config = dict(
    n_layer=12,
    d_model=256,
    n_head=2,
    n_kv_head=2,
    head_dim=128,
    d_mlp=1024,
    vocab_size=8192,
    activation='squared_relu',
    norm='rmsnorm',
    norm_place='pre',
    norm_eps=1e-06,
    positions='rope',
    rope_base=10000.0,
    rope_fraction=0.5,
    qk_norm=False,
    attn_scale=0.0884,
    bias='none',
    tie_embeddings=False,
    parallel_block=False,
    extras=['some layers without attention', 'local attention windows', 'shifted keys', 'gated attention', 'value embeddings', 'hashed n-gram embeddings', 'a smear gate', 'an embedding shortcut', 'skips across layers', 'weighted sums over earlier layers'],
    init='uniform',
    init_std_qkv=0.0249,
    init_std_o=0.0,
    init_std_up=0.0249,
    init_std_down=0.0,
    optimizer='muon_variant',
    lr=0.00141,
    beta1=0.93,
    weight_decay=0.16,
    lr_head=0.00814,
    grad_clip=0.5,
    warmup_steps=200,
    schedule='wsd',
    decay_fraction=0.273,
    decay_shape='linear',
    final_lr_fraction=0.1,
    batch_tokens=[32768, 65536, 98304],
    seq_len=384,
    doc_mask=True,
    train_tokens=470200000,
    steps=7451,
    dataset='wikipedia_en',
)
Each number is 128 + 32 x the weight over the matrix's rms, rounded and kept within 0 to 255. Layers, rows and columns count from 0.

# layer 9 MLP up, 1024x256, rms 0.106, rows 738-790, columns 0-63
[[123 129 165  79 139  66 141 165 128 128 107 123 161 145 126 122 152 180 171  88 149 133 168 178 119  69 140  82 139 149 129 131 125 127 162 156  98 104  57 131 125 152 135 123 101 139  89 191 136 130 111 137 152 119 136 139 153 143 138 103 156 184 164 143]
 [ 99 158 132 145  66 124 104 150 129 108  89 129 149  94 115 118 142 143 153 108 108 128 120 148 101 116 135 141 122 116 141 118 153 158 125 121 178 134  78 113  95 153  34 159  93 141 119 139 159  96 139  90 179 134 190 113 137 136 132 114 105 124  89  82]
 [148 168 159 138 141 159 110 105 134  81 186 146  80 157 115 102 109 114 115 153 150 135  85 138 148  69 191 110 128  81 142 137  83 109 197 145 139  85 179 112 135 150 133 114 140 124 138 170 155 140 104 172 243 118 129  71  83 168 147 151 159 141 130 120]
 [127 129 126  84 146 169  63 148  99 140  61 134  60 150 152  95 118 161 142 127 150 116 115 131 145 165 101  36 153 117 131 121 118 123 159 145 156 140 126 133 160 133 164 116  99 145 156 116 157 179 120  72 137 124 163 144 153 112 138 131 150 138  99 113]
 [135 131  90 104 155 115  94 108 103 106 126 113  68 108 129 145  60 103  70  88 148 174 145 118 117 121 117 142 130 195 121 123 215 129 108 148 139 149 121 174 153 124 113  94 101  97 134 118 127  77 120 122 130 118 146 137 174  37 198  95 100 124 180 177]
 [172 138 100 160 198  77 112 134 115 127 160 159 120 185 138 133 143 220 154  63 129  92 104  82 105 108  95  92 145 138  96 114 112 128 172  97 173 129 160 120 121 139 124 142  72 112 159 176 131  60 124 148 143 177 103 162 138 137 167 136 100 111 143 172]
 [ 74 179  62 131  98 123 100 152  74 128 132 118 115 114 129 170  97 134  58 137 114 112 152  75  72 147  78 107  74 109  86 124 135 117 118 128 135 157 134 151 148 110  89 142  47 160 155 108 134 171 103 137 106 193 121 105 115 104 132 140 170 141 116 113]
 [ 85 174 133 140 122 146 126 120  77  94 126 100 107 200 116 133 113 128 182 142  83 117 145 113 118 158 147 104 131  93 200 110 150 120 147  45 133  87 127  82 140 123 118 119 154  89  77 124 165 186 131 127 105  92 140 105 135 113 172 146 153 145 148  89]
 [162 157 105 156 136  76 155 113 130 110 115 103 225 169 129 112 176  70 194  96 149 155 120 171 126 111 118 100 141 115 141  99  83 164 152 117  62 127 166  81 110 149 147 103 137 114 139  86 129 135 156  86 133 156 116 124 105 117  30 163  68 116 127 189]
 [151 172 119 100 135 159 152  89 129 121 126 129 126 150 104 122 115 153 139  37 119 136  83 142 133 128 117 181 160 136 123 130 122 120  75  86 142 146 133 129 172  81 157 138 112 165 103 114 128 136 136 179 113 111 105 197 110 141  63 132  95  92 155 141]
 [104 137 125 132 175 144 110 116 103 161 137 150 104 136 153 154 109 138 162  90 134 141 132  87 165 126 139 139 109  59 133 121 161 169 136 117 152 164  98  83 141 108 161  98  86 134 107 180  84 134  94 160 106 209 105  89 142 165 154  96 126  93 116 160]
 [100 141 136 139 128 130 153 129 120 169 133 144 129  68 112 126 106 130  95 167 147 106 103 178 173 101  93 137  64 115 168 125 131 125 132  56 107 177  39  93 128 136  96 138 129 137 176 138 126 160 144  80 106 145  97 158  84 141  65 131 146 121 130 138]
 [145  87 107 145 177  70 115 165 170  90 143 129 153 170 121 146 159 146 142 120 186 200 111 174  79  99 112 153  98 114 101  90 173 185 147 119 152 160 200 183 178 156 133 128 104  94 124 110 107 144 141 151 157 122 105  76  99 191  80  91 148 119 153 137]
 [136  97 101 123 145 156 114 126 235 112 112 173 126  70 178 111  67 161  93 139 145 107 120  73 119  87 156  91 162 184 124  69  92 147 142  83  70 140 184 102 177 188  73 133  92 176 132 143 128 141 194  98 131 112 153 121  98 122 134 148 107 113  98 173]
 [ 69 165 122 101 110 161 174 101 133 137 117 133 107 167 156 158 125 100 180 145 107 122 197 136 140 114 115  98  59 140 146 121 224 111 170 162  75 126 179 126 139  88 123 147 138  79 160 179 144 134 183 189  98 114 117 135 182 159  86  95 103 132 137 147]
 [123 133 111 148 166 149  92 157 147 173 136  86 165 147  78 138 128  78 117  78 161 165 162 168 127  83 135 141 148 122 167 134 175 111 137 126 127  50 153 170  76 156 136 113 167 114 110 166 117  78 178 157  88  91 161 169  90 169 191 153  83 177 187 116]
 [112  91 118  68 102 121 129 110 168 130  94 168  77 134 111 106 115 189 142 142  93 125 111 115 136 139  96 125  99 133 135 122  57 129 119 160 107 121 145 174 145 134 123  95  83 144  79 132 177 130 109  99 128 174 121 146 108 128 149 149  97 124 163 155]
 [126 193 157 126 120 101 174 122 122 126 171 140 140 110 142  76 152 150 153 165 155 137 161 140 207 160 105 124 175  98  94 125 136 141 156 113 162 109 175  90 107 158 137 158  68 209 179 122 165 203 106 121 144 168 141 192 162 143  93 167 136 195  93 104]
 [ 88 134  99  91 172 143  93  38 180 159  91 160 153 152 179 105 102 115  83 148 123 111  93 131 147 114 132  94 149  67  70  82 103 165 128 155 127  97 142 110  76 162 137 131 150 168 180 130 146 126  30 126 107 157 152 100 114 127  75 130 187 137 119 177]
 [133 128 164 112 166 151  86 166 132 111 112  84 114 103 160 122 105 170 108 187 169 143 128  98 121 145  80 115 118 159  58 111 132  83 165 136 141 158  64 125 120 129 122 131 156 146  86 103 145  86  95  95 156 115 109  89 104 121 116 146 137 126 121 119]
 [127 161 117 132 150 100 146 148 142 171 145 109 119 140 136 105 139 106 181 128 155 100 124 120 116 101 162 108 133 170 215 107 136 125 144  97 125 110 172 105 118 140 118 125 105  98 171 150 126 139 128 176 150 110 120 196 106 172 125 141 133 173 125 157]
 [201 169 135 129 137  95 151  96 161 135 133 111 163 135  90 155 163  95  83 148 178 117 121 121 104 149 125 140 104 168  96 119 162  95 113 139 121 112 129 173 131  62 118 102  99 196 137 121  62 153 151  96 192 132 101  96 130 157 128 103 134  89 129 119]
 [158  60 156  97 101 146  95 114 126 123 100  88  94  79 177 119 119 121  82 204 184 122 157 115 131 135 177 137 164 227 111 123 119 172 101 110 114  85 132  89 120 150 132 118 135 127 127 113 174  80 103 168 168 115 105 138 125 179  82 176 116 122  82 164]
 [113 137 192  91 120 109 143  98 155 146 169 109  82 145  64 118 116 139 152 107 140 119 166 152 131 116 115 137  97 123  86  88  82 167 191 110 144 169 120 107  87 172 139  99 203  64  88  89 107 119 154 134 116 108 166 171 126 131 152  69 163  98 111  81]
 [ 98 131 110 195 177 189 127 166 145 144 102  91 143 164 206 163 110 147 125  85  95 139 136 128 144  95  98 166 137 138  81 149 155 149 167 140 132 118 173  97 116 185  95 128 139 152 158 152 130 180  86 179 133 109 140 112 170 104 136 118 172 204 154 149]
 [145 139 169  57 111 183 177 178 137 144 124 135  78 140 147  90  41 179 115 117 181 154 105 133 130 130 124 117 114 152 122 150 103 103 162 129 126  82 122 161 129 113 111 203 158 112 140 159 192 124  80 115 169  49 138 101 125 123  91 133 141 156 107 114]
 [157 186 125 102  82 125 146 100 188 140 101  90 133 151 139  69 146 163 112  71 169 130  80  89 136 111 123 148  98 167  89 119 117  96 124 162 126 190 159 133 146  78 141 167  93 152 140 181 144 111 157 147 135 136 154 101 130 173  74 137 132 192 160 177]
 [ 66 138 135 148 123 185  89 153 130 154 214 115  95 137 153 185 102 125 106 209 136 102 136 136 200 126 114 121 110 166 148  25 101 127 118 181 140 133  69 127 134 125 175  88  99 152 160  92 120 122 112 102 154 138 119 111 131 109 186 122 154 153 143  78]
 [141 141  76 164 116 157 154 130 191 102 158 160 165 119 142 160 117 148 136 140 124 167 163 121  28  71  99 170 154 123 160  94 193 103 142 106  54 125 155 114 109 136 169 129 146 153 128 189 120 136 102 119 110 116 104 146 165 119 172  96 157 163 103 182]
 [125  98 126 108 134 126 120 165 174  81 133 113 141  94 171  65 140 126 101 142 146 122 140 146  96  50 105 117 143 149 164  64 132 121 157  97  76 118  85  67 106 163 127  44 139 103 130 119 107 103 136 154 135 118 123 101 138 153 108 107 128  91  99 127]
 [153 100 146 137 130 146 131 155 101 102 111  70  95  97 136 176 166 129 120 135  86  93 113 136 117 109  76  94 186 175 122 125 174  93  94 176 131 152 146 115 150  69 109 140 126 136 176  66 140  84  57  81 128 113  95  98 155 103 163 183  55 129 128 124]
 [117  67 122  99 123 119  98 145  84  94  95 138  76 151 141 128 136  82 195 121 106 110 109 124 169 144 124  87 127 137 159 104 116  88 132 100 148  96  97 102  85  89 156 198 110  86 152 171 106 120 155 153 175  94 107 151 131 154 141 105 139 132 197  97]
 [102 117 164 110 133 113 102 134 151 102 125  94 139 158 110  71 130 115 180 172 152 140 108 110 160 103 116  90 122 133 124  83 146 170 136 119 101 112 132 101 138 122  90 129 155 115 139 144 111 181 176  84 163 142 122 124 110 122 134 158 144 107 112 134]
 [128 142 125 124 189 164 149 124 114 166  87  56 150  56 137  88 163 166 122  93 125 115  90 166  66 162 113 156  88 192 112 197 114  93 126 148 127  80 103  73 150 183 101 119 178  67 130 145 114 126 107  89 107 163 163 158 127 105  98 103 110  71 126 147]
 [112 187  80 126 150 183 164 159 168 110 132 147  92 127 110 122 138 120 190 136 144  78 154 102 179 118 186 119 135 132 155 162  94 131  88 221 112  36 111 146  58 150 130 101 183 106 138  68  63  92 120 152 198 112 162 121  71 160 153 155  96  86 109 135]
 [151 163 142 177 186 164 126 129 153 117 127  88  79 150 188 136 134 171 123 175 101  77 101 158 158 208 136 122 126 120 158 162 133 130  95 169 132 106 195 125 141  73  90 135 155  98 183 147  92 114 186 118 167  99  46  75 154 191 111 193 126 100 143 127]
 [134  85 132 213 121 126 108 170 131 115 134 133 120 105 156  43 133 126 120 136 132 192 190  96 137 157 106 121 144 166 148 179 109 105 148 144  70 134 217 156 102 138 138 111 132 109 107 146 116  96 133 144 149  94 100 184 130 103 111 150  99 125 140 121]
 [126 147  78 134 147 150 182  89 118 149 141  66 134  99  55 140  75 109 170 112 149 151  77 179 159 101 141 132 117 123  50 167 178 135 103 145 189 131  79 120  91 162 129  90 133 103 129 148 173 163  95 228 166  84 134 118 151 124 126 149  89 213 153  89]
 [111 103 129 154 138 150 143  87 215 160 105  96 109 133 129 109  85 106 116 123 136  92 154 154 109 185  67 191 164 133 106 169  57  94 194  85 124 129 174  91  85 101 126 138 112 151 134  87 112 134 142 110 119 135 131 121 176 150  90 118 143  77 139  74]
 [160 158 103 176 207  58 104 153 158 166 116 137 187 111 135 109 122 152 170 107 124 126 130 123  68 127 131 146 109 124 101 119 141 139 143 132 107  92  76 106 145 151 113 157 149 136 134 124 116 139 132 161 138 121 119 122 159 104 127 128 147 136 200 156]
 [ 72 101 141 113 122 117  83 115 129 141 142 121 126 126 188  95 126 106 109 153 102 152 177 208 123 136 142 163 144 100 142  81 135 136  84 123  60 124 125 192 104 121 119 122 137 104 161 140 126 118  73 134 146 111  94 119 100 129 169 154 115 182 156 108]
 [159  80 164 123 157 143 110 159 128 114 145 138  99 162 131 145 133 133  64 144 125  82 138 156 132 104 108 128 126  54  95 141  76 121 154  67 143 121  96 158  93 104 149 128 187 165 142 117 127 153 115 168 118  61 124 130 157 131 178 111 118 169 138 153]
 [ 70 127 205 134 131 161 151 149 121 176  99 120 205 136 101 105 113 126 157 105 234 150 125 198 161 115 163 121 139 169 167 154 181  70 163 137 145 142 128  93 140 158 101 150 118 117 103 178 200 126 148  92  85 155 137 161 160 127 127 166 114 140 144  72]
 [ 78 110 173 180 130  79 161 111 124 139 187  99  96  91 143  70 107 120 113 170 118 160 150 198 160 107  85 156 156 138 110 143  51  43 175  98 162 148 124 121 127 114 159 183 141 135 143  92 135 185 180  71 105  90 170 151 128 124 103 155 113  85  84 110]
 [ 79 126 178  84  77 152 139  90 129 184  92  87  97 147 108  95 124 108 131 120 147 189 112 144 119 122 148  50 104  75 111 149  78 152 135  46 112 105 142  70 153 100 127  79 113 151 160 128 134 149  87  63 102 168 121 121 159  72 177  88 100 128 165 139]
 [154  95 143  99 158 135 122  60 153  90  95 129  71 150 115 109  74 133 197 123 138 179  71 113 162 128 133 106  92 168 130 162  95 193 124 101 170 154 135 129 195 113 145 106 113  83 186 187 111 131 151 121 162 126 181 114 129 126 124 166 124 136 140 123]
 [173 165 174 121 148 121  80  93  62 135  96 114 105 143 146 101 115 141 167 106 176  90 115 128 116  79  88 117  97 148 112 121  95 125  93  96 132  97 143 193 127 145 105 207 122  43 122 141  95 101 151 168  86 175 151 102 152 165 130  86 158 186  71 170]
 [160 150 177 112 102 115  90 149 150 101 155  94 197 104 150 114 127 132 105 122 147  96  59  41 155 101 197 124 102 165 149 113 158 166  92  93 131 161 130 140 162 110 106 104 175 158 172 153 161 125 111 136 109 177 144 128 113  99 106 109 122 129 135  96]
 [164 169 131 131 153 151  98 124 116 105 157 144 138  90 104 190  94 116  79 125 144 222  98 135 140 123 127  81  59 165  73 136 140  84  77  60 162  81  97 141 126 136 148  93  67 115 137 145 158 169  86 129 128  98 165 130 164 159 201 110  96 145 110 183]
 [131 132 114  64 137 156 124 101 100  75 125 127 181 123 130 143  85 113 115 145 176 159  94 124  79  79 120 137 220 133  70 168 121 142 136 188 106 103 107 119 161  92 133  92 101 142 192  95 134 107 175 130 184 111 162 111  68 106 120 153 169  99 104 136]
 [198 140 172 126  84 122 192 150 130  95 129 111 130 148  82 116 114 114 116 111 123 125 111  85 129  52  52 152 115 150 218  79 175 152 123 127 127 111 162 190 122 131 111 110 174 154 142 109 154 109 141 171 133 126 134 130 120  61  58 144 182 165 119 151]
 [158 223  82 135 156 181 142 167 117  80 129 102 121 188 107 162 144 113 133 101 144 148  95  72 109 137 112 166 141 107 109 195 136 192  98 135 159  58  80 119 102 174 105 129 149 113 215 127  71 164  85  84 132 136  71 121 163  85 106 165  77 182 123 145]
 [ 90 113 121  82 125 180  74 103  97 184 121 144 144 160 198 182 111 115 170 118 137 122 183 154 120 127 106 119 143 163  93  82 178 161  77 128 152  79 129  66  72 147 125 103 155  93 116 141 100  78 129 158  98  76  98 134 166 119 149 131 142 145 114 111]]
# layer 9 MLP down (transposed), 1024x256, rms 0.11, rows 738-789, columns 0-63
[[138 179 122  71 102 133 101 118 136  73  95 116 160 113 199 135 155 158 184 124 130  79 108 134 131 190  12  96 142 150  79 109 119 134  72 170 169 145 144  78 153  91 164 125 131  81 150 134 125  58 141  82 123  57  83 142 133  82  82 164 116 159 189 139]
 [129 170 137 169 134 119 113 140 136 106 112 175 117 136 161 135 163  97 139  53 127 121  91 137 114 149 159 118 130  44 138  97 134 162 132 157 124 107  86 172  93 118  90 134  57 207 102 109 119  91 138 116 173 121 115 111 146 149 127  86 104 127  77  94]
 [107 145 216 164 144  87 128 116 123 135 136 133 125  51  78 125 136 162 160 179 137 153 127 134 172 114 106 101 177 133  74 134 142  86 107 124 154  89 173 156 101 143  98 127 108 136 148 119 103 144 132 165 136 128 181 100 204  85  97 125 152  83 136  87]
 [131 151 184 154 124 138 142 115  76 155 107  68 125 159 121 152 144 107 129 162  98 129 110  85  66 163  70 166 127 111 199 147 104 145 117  86  92 131  81 172 153 146 143 159 167 142 130  19 113 111 202 149 144 106 123  91 111 141 121 132 108 157 124 198]
 [117 138  83 183 198 137 168 167  27 139 132 120  82 103 127 101 142 166  64 122 164 116 119 101  74 115  78 172 135 140  66 175 115 141 141 137 132 147 154 131  91 112 140 189 133 128  66  61 178  86 106 137 127 151 109 133  87 101 129 141 130 116 136 145]
 [136 125  82 129 112 115 133 171 115 133 106 141  95 149 156 120 135 151 116  48 176 184  66 133  77 149 132 100 125 151 158 174 105 131  41 154 107  91 147 148 162 200 126 154  86 185 191 179  53 151  90 172  87 130  36  87 117 119 100 185  85 131 111 153]
 [108 172 144 174 123 125 162  80 122 159 120 146 141 103 139 106 139 165 127 156 156 112 105  73 142 148  83 136 156  61 128  62  91 138  95 152 161 143 104 129 115 183 182 124  50 164 105  85  87 151 167 180 109 126 122 123  95 132 151 136  83 140 109  85]
 [180 130 151 139 135 180 148  85 132 106 153 101 112 102 151  74 131 137 169 136 138 111 151 164 130 149  74 117  49 118 129  70 158 145 107 139 121 128 128 100 157 164 104 121 126 120 167 118 116  95 109 131  79 119 133 154 160  55 158 169 135 103 131 184]
 [132 135 166 123 164 161 126  89 121 149 166  95 166 112 147 136 144 123 158 144 158 117  81 172 111  86 147 145  61  69 125 112 185 152 110  84 145 124 117 148 144 132 155 146 148  82 141 233 174 139 123 174 170 152 135  83 135 198 129 158 139 154 108 153]
 [122 115  91 114 154 102 123 157 176 122 119 173 174 149 124 136 127 137 128 152 136  86 130 144 120 154  85 120 137 162  81 157 192 181 148 105 144 111 103 180 141 100 134 101  88  96 110 106 117 129 128 157 145 134 145 149 138 178 159  81 140  78 168 106]
 [109 110 101 147 137 157 117  85 197 127 137 147 121 100 164 170 163 169 146 178 170 191  89 180 126 173 160 136  45 114 119 159  74 156  71  78  57  83 179 131 161 108 106  88  75  97 115  50 120 100 154  79  92 118 149 127 154 120  92 149 147 115 104  85]
 [150 102 127 122 167 139  80 120 134 128 173  97  86  74  65 129  99 154 159 121 147 116 125 110  75 123 104 121 118  94 154 104  92 139 126 143 146 112  85  96  59 184  97 103 105 145 120  64 165 108 145  92  97 138 148 137  67 171 148 136 170 187  87 182]
 [ 96 174 185  98 100 166 127 168  74 159 114 134  94 157 110 157 174 117 103 105 143 200 131 162  97 139 109 135 101 109 131 131 148 136 169 158 126 130 137 199 124 149 119 129 102 143 139 155 187 155 135 128 122 163 118 101  72 127 107 105 114 109  95 153]
 [113 125  94 144 161 117 123 148 172 112 120 159  96 190 111 132 181 104 101 113 102 154  93 168 135 126 112  83 149  92 143 165 126  57 163 140 103  67 147 157 147 107  74 116 102 130 122 139 144 137 142 146 153 120 110  91 101 136 130 142 102 158  97 108]
 [132 108 128 137 186 127 150 158 121 130  91 153 101 181 219 130 133 112 163 150  77  88  75 155 156 136 187  55 125 150 138  78 135 144 145  84 139 182 121 126 167 147 114 120 106 107 109  72  89 152 100 109 187 137 137  97 218 144 131  90 151 110 139 117]
 [144 141 119 138 176 145 113  89 114  99 133 123 171 135 105 125 113 105  54 138 102  63 155 180 167  99 154  63  74 110 107 117 132 163 193 164 133 109 141 134 141 133 170  60 160 173 122 124  80 131  83 166 104 121  96 124 176 128 157  88 104 118 116 139]
 [133 157 118  98 115 161 136  84  80 109 122 100 152 108 116 115 126  91 106  97 127 129  84 169 152 188 129 147 153 118 143 106 105 128 175 119 156 144 133 152 136 109 152 130 139 105  67 108 110 103 121 124  79  82  72 123 179  84 123 144 142 150 115 120]
 [137 121 189 153 111  94 138 137 100 114 154 125 126 126 176 142 114 152 115 112  69 145 140 108 157 158 154 145 135 173 116 168 114 137 106 128 126 141 190 117  75 173 139 160  94  94 137 138  84 222 166 113 179 142 116 115  96 155 169 125 112 114  79  98]
 [129 100  92 103  68  83  63  97 110 153 109  84 172 118 111 182 157 103 133 123 103 119  91 117  77 157 188 121 103 195 139 104 124 152 125 128 154 131 108 150  95 134 115 133 100 135 152  71 128  83 165 137 158 174  94 160 142 138 128 109 133 173 135 147]
 [164 134 168 179 182  96 107  83 154 108 100 173 131  66  85 106 118 148 140 143 113 145 122 136 168  66 102 129 112  59 124 151 165 115 141 159 104 121 148 129 114 159 115 182 117 172 122 104 130 134  91 129 123 131 104  82 184 100 140 149 159 104 120  87]
 [120 151 118 155 160 126 112 161 164  84  66 198  94 102 134 102 127 117 133 138 119 111 112 118 110 119 120 109 151  93  63 158 122 123 135 106 109 168 141 117 128  99  78 176  99 151  88 158 114 115  95  75 115 116  68  75 114  80 161 121  80  57 144  57]
 [116 126 111 108  97 107 108 122 188 152 136 122 110 142  70 104 146 150 104 157 150  96 132 161  98 123 115 173 145 131 128 104 134 147 157 152 160 104  79 128 156 150 125  90 139 110  56 158 165 185 132 201 112 122 202 179  29  83  73 136  53 123 124 145]
 [111 148  91 108 137 140 116 109 119  66 192 137 133  97 116 166  94 120 118 131 161 146 150 141 115 103  71  84 146 125 111 126 133  70 153 150 122 191 153 126 140 111 197  78 116 211 125 102 127 112 106 176  95 127  88 144 117 121  97  79 182  84 142  94]
 [ 84 146 126 171 114 103 162 131 106 174  39 109  70 124 200  51 138 139 111 168 103 141 171  97 105 104 132 164 164 137 159 113 109  89 117 132 140 174 151 209 118 117 161 143  88 104 165 109 103 105 145  98 141  86 110 154 140 159  66  93 145  78 160 209]
 [114 149 144 114  95 112 104 150 113 125  95 135  60  95  67  82 107  53 165 119 133 167 105 139  54 163 139 147 147 164 148  93  70 102 111 130 137 170  99 152 147 117  96 152 127  85 116 172 133 146 105 161 138 109 113 149  93 109 154 146 144 138 124 126]
 [ 75 176 175 162 117 149 102 161 131 203 144 140  97 150  85 140 111 114  95 143 190 128 129 126 140  33 144 174  98 139 199 134 107 122 164 170 152 108 116 104  82 146  59 137 116  76 149 123  63 147 165 140 179 127  95 117  60 167 116 113 147 108 167 140]
 [126 115 136 176 105  92 152 115 133 108 107 136 135 162 184  96 154  99 120 176 140 163  90 139 115 143 150 107  62  94 190 140 124  86 167 160 156 110  98 123 147 105 201  77 128  87 132 110 160 114  95 180 107 129  66 139 112 103 130  81 127 151 170 130]
 [164 150 115 142 124 185 177 124 150 197 136 108  88 102 106 105 187 150 151 152  99  86 117  75 144 130  92 153  51 127 159 151 133 126  92 171 119 150 178 142 126 101 122 100  84 145 156 133 172 114  66  84 134 134 115  98 120 102  88 163 123 124 134 139]
 [130 109 112 150 176 177  79 112 142 127 133 125 121 128 109 145 110 121 151 123 120 101 153 149 141 110 116 214 129 169 132  88 137 135 134 216 137 155 100 145  86 136 137 149 110  58  25 143 128 167 122 154 110 135 177  99  62 100  92 100 215  67 140 100]
 [107 158 102 110 104 143  95 128 145 116 124 221 206 123 137  51 103 107  62 188 151  86  89 160 148  79  55 151 149 108 153  89 109 143 126 152 135 137 114 120 133 111  91  73 128 181 147 116 138 119 101 123  78  85 158 144 158 145 151  91 139 131 125  87]
 [120 158 114 150  45 121 176 110 139  79 147 139  93 197 152 142 163 149  94 187 120 150 153 132 121 129 170 100 123 153 150 108  87 134 112 106 113 152 124 127 146 162 127 110 132 135  97  74 136 192  94 135 145 160 152 102 157 133 115 147  84 190 117 133]
 [161 135  92 100 195 139  91 180 109 131 129 111 131 213  89 133 138 129 162 116 128 127 109 165  25  92  77 155 142 130 119 113 155  57 122 144  88  94 197 107 124 184 137 122 123 122 150 161 135  96 138 116  90 121 195 207 183 155 133  57 152 149 148 196]
 [157 144 142 111 112  90 159 119 110 105 147  97 167 119 136 119 104 152 129 112  77 101 118 178 116  95 141  89 135 121 118 120 109 153 143 149 157 132 132 107 172  84 142 101 111 115 101  90 162 141 141 122 135 172 133 122 126 118  97 160 163 148 124  80]
 [120 104 135 143  99  76 121  86 143 132 157 157 141  76 147 101 127 143 129 134 159 107 106 166  99 149 129 101 134 103  79 119 101 107 118  84 131  67 180 140 108 158 113 132 106 134  78 130 128 117  89 124  96 126 169 107  84 179  75 118 165 130 115 123]
 [115 142 167 230 136 150  98  96 167 125 154 143 137  95  84 145 246 148 148 125  31 119 113 128 109  96 149 167 151 113 108 114  96 127 109 174 105 127 115 148 124 162 110 166 120 123 120 137 158 126 146 145 144 132 200  93 143 140 142 107 106 111 162  99]
 [165 112  83 102 145 163 148 180 138 148 148 149 125 177 149  91 179  95 185 154  97 106 167  91 114 171  92 128  92 111 149 141  83 147 195 148  92 188 163 150  84  37 100 104 132 129 140  98 113 140 127  53  99  81 150 143 102  97  77  68 143 121 147 126]
 [ 86 109 106 167 163 115 116 125 180 118 161 110 138  91 133 140 136 223 162 119 139 141 132 167 112 153 114 154 174 155 135 147  70  67 109 164 125 135 132 158 122  98 120 173 126 111 117 180 173 102 106  78 197 137 140 145  73 112 145 120 201 136 127  88]
 [143 127 130 110  82 124 125 205 122  97 104 161 124 172 104 162  85 125 180 117 128 191 110 150  95  98 165 119 132 146 148 121 135 105  90 207 118 116 144 174  19 110 133 145  87 157  77  98 132 134 137 116 164 175 150 207 122 177 118  87  86 127  54 175]
 [192 122 153  94 124 165 178 106 107 110 128  91 129 155  87 179 171 123 131  92  58  98 149  77 120 144  67 145 130 100 115 109  90 133 147 136 152 154 137  31 128  79  99 186 133 140 108 132 118 150 137  90 154 127  88 179 119 113 144 147 164 129 109 152]
 [125 145 115 111 118 119 106  96 105  94 107 139 134 142 119 162  97 151 124 134 141 140 142 136 136 141 132 112 124 139 146 139 120 114 126 130 127 146 137 151 105 164 145 149 130 156  98 116 120 141 144 153 104 135 141  99 128 108 104 101 133 120 114 128]
 [184 143 148 149 141 147 127 221 146 163 117 105 211 142  94 103 125 143  81 134 120 167  73 144  91 120 113 127 154 132  85 114 177 194 100  82 156 135  94 116 121 157 115 198 146 162  61 106 121 131  22 129  82 147 167 115 142 109 170 144 116 105 173 171]
 [137  73 171 160 105 194 109 103 126  91 165 141 119 170 167 135 191 148 141 100  62 197  86 128 129 111 150 118 159 145 115 158  97 181 146 102 145 167 139 104 164 155 116 142 159 180  90 103  96 116 138 136 158 146 124 187 122 164 107  82 135 130 161 164]
 [158 126 119 125 147 147 150 151 140 163 116 130 139  77 102 107 169 118 101 102 107 126 129 120 169  87 105 174 122 161  86 173 139 117  99 113 106 194  91  89 119 173 122 168  75 185  70 130  94 139 118 171 114 109  95  92 123  81  90 114  55 101 146 146]
 [115 128  83  73  80 124 106 101  65 129 153 102 131 143 134 142  82  91 129 108  93 197 131 128 133  84 167 144  62 147 112 151 117 162 131 202 177 110 103  95 164 126  83 147 144 148 110 166 123  87 143 102 131  85 125  71 157  84 192 142 155  52 150  81]
 [185 100 124 169 201 126 124 158 175 163 148 131 108 142 142 116 134 165 132 169 117 118 170 142 200 147 128  75 146  98 130 153 137 169  91 176 106 106 117 118  76 137 167 139 129  86 119 137 144 123 133 154 135 126  74  78 174  65 114 172 106 129 159 170]
 [133 167  76 166 127 114 135 113  80 114 120 186 121 108  90 150 137 120 128 119 112 125 110 125 137  61 161 132  96 167 118 109 179 115 112 140 190 117 127 127  50 128 105 184 188 118 163 142 168 146 131 154 103 148  94 152 165 114 147 132 155 182 120 138]
 [ 67 109 123 151 111 176 132 125 114 111 127 133 119 108 155 146 103 153 112 153 113 176  71 154 186  80 145 133 109 163  69 135 123 121 102 149 144 140 102 148 148 121 177 138 114 125 156 187 140 139 145 118 146 142 189 108 168 105 136  79 142 142 138 137]
 [ 93 138 105 113 131 125 174 164 101 165  99 151 171  85 126 107 151 177 113 136  86 170  78 132 170 142 132 182 127 136 177 121 139  73  87 119  93 159  95 122 186 146 159 139  61 112 127 110 143 147 161 120 123 136 102 138 129 134 116 180 120 110 145 173]
 [122 102 131 164  75 118 103  61 143 109 137 114  46 132 205  99 128 184 112 139 112 136 133 182  70 162 186 113 124 134 152 162 126 153 141 127 102 132 142 159 168  72  96 148 110 148 159 141  89 100 139 213 129  99 179 112 105  77 178 139  69  90 135  73]
 [150 121  73 113 131 160 121 140  88 127 152  82 107 145  99 178 169 171 116 160 134  77 101 139 102 119 139 117 169 106 125  85 168 122 159 210 195 149 165 133 112 142 109 123  85 158 114 164 138 146 136 136 142 170  95 122  83 168 127 135 116 145 128 157]
 [135 121  92 130 138  93 160 106 150  91 131 112  45 156 138 157 171 107  78 110  82 111 132  72 111 146  83 149  81 108  76  90 154 179 186 152 125 134 137 147 105 118 105 128 117 161  54 116 111 154  98 116 138  72 150  86  95 125 121  99  89  91 151 166]
 [134 147 143 201 129 137 118 122 161 140 103 202  74 148 178 127 110  78  77 132 105 169 107 124 100 133 122 129 154 123  89  62 196 107 135  96 122 119 109  81 156  83 142 196 165 125 141 146 201 126  63 123  98 136 114 126 151 159 130 158 134 131 104  78]]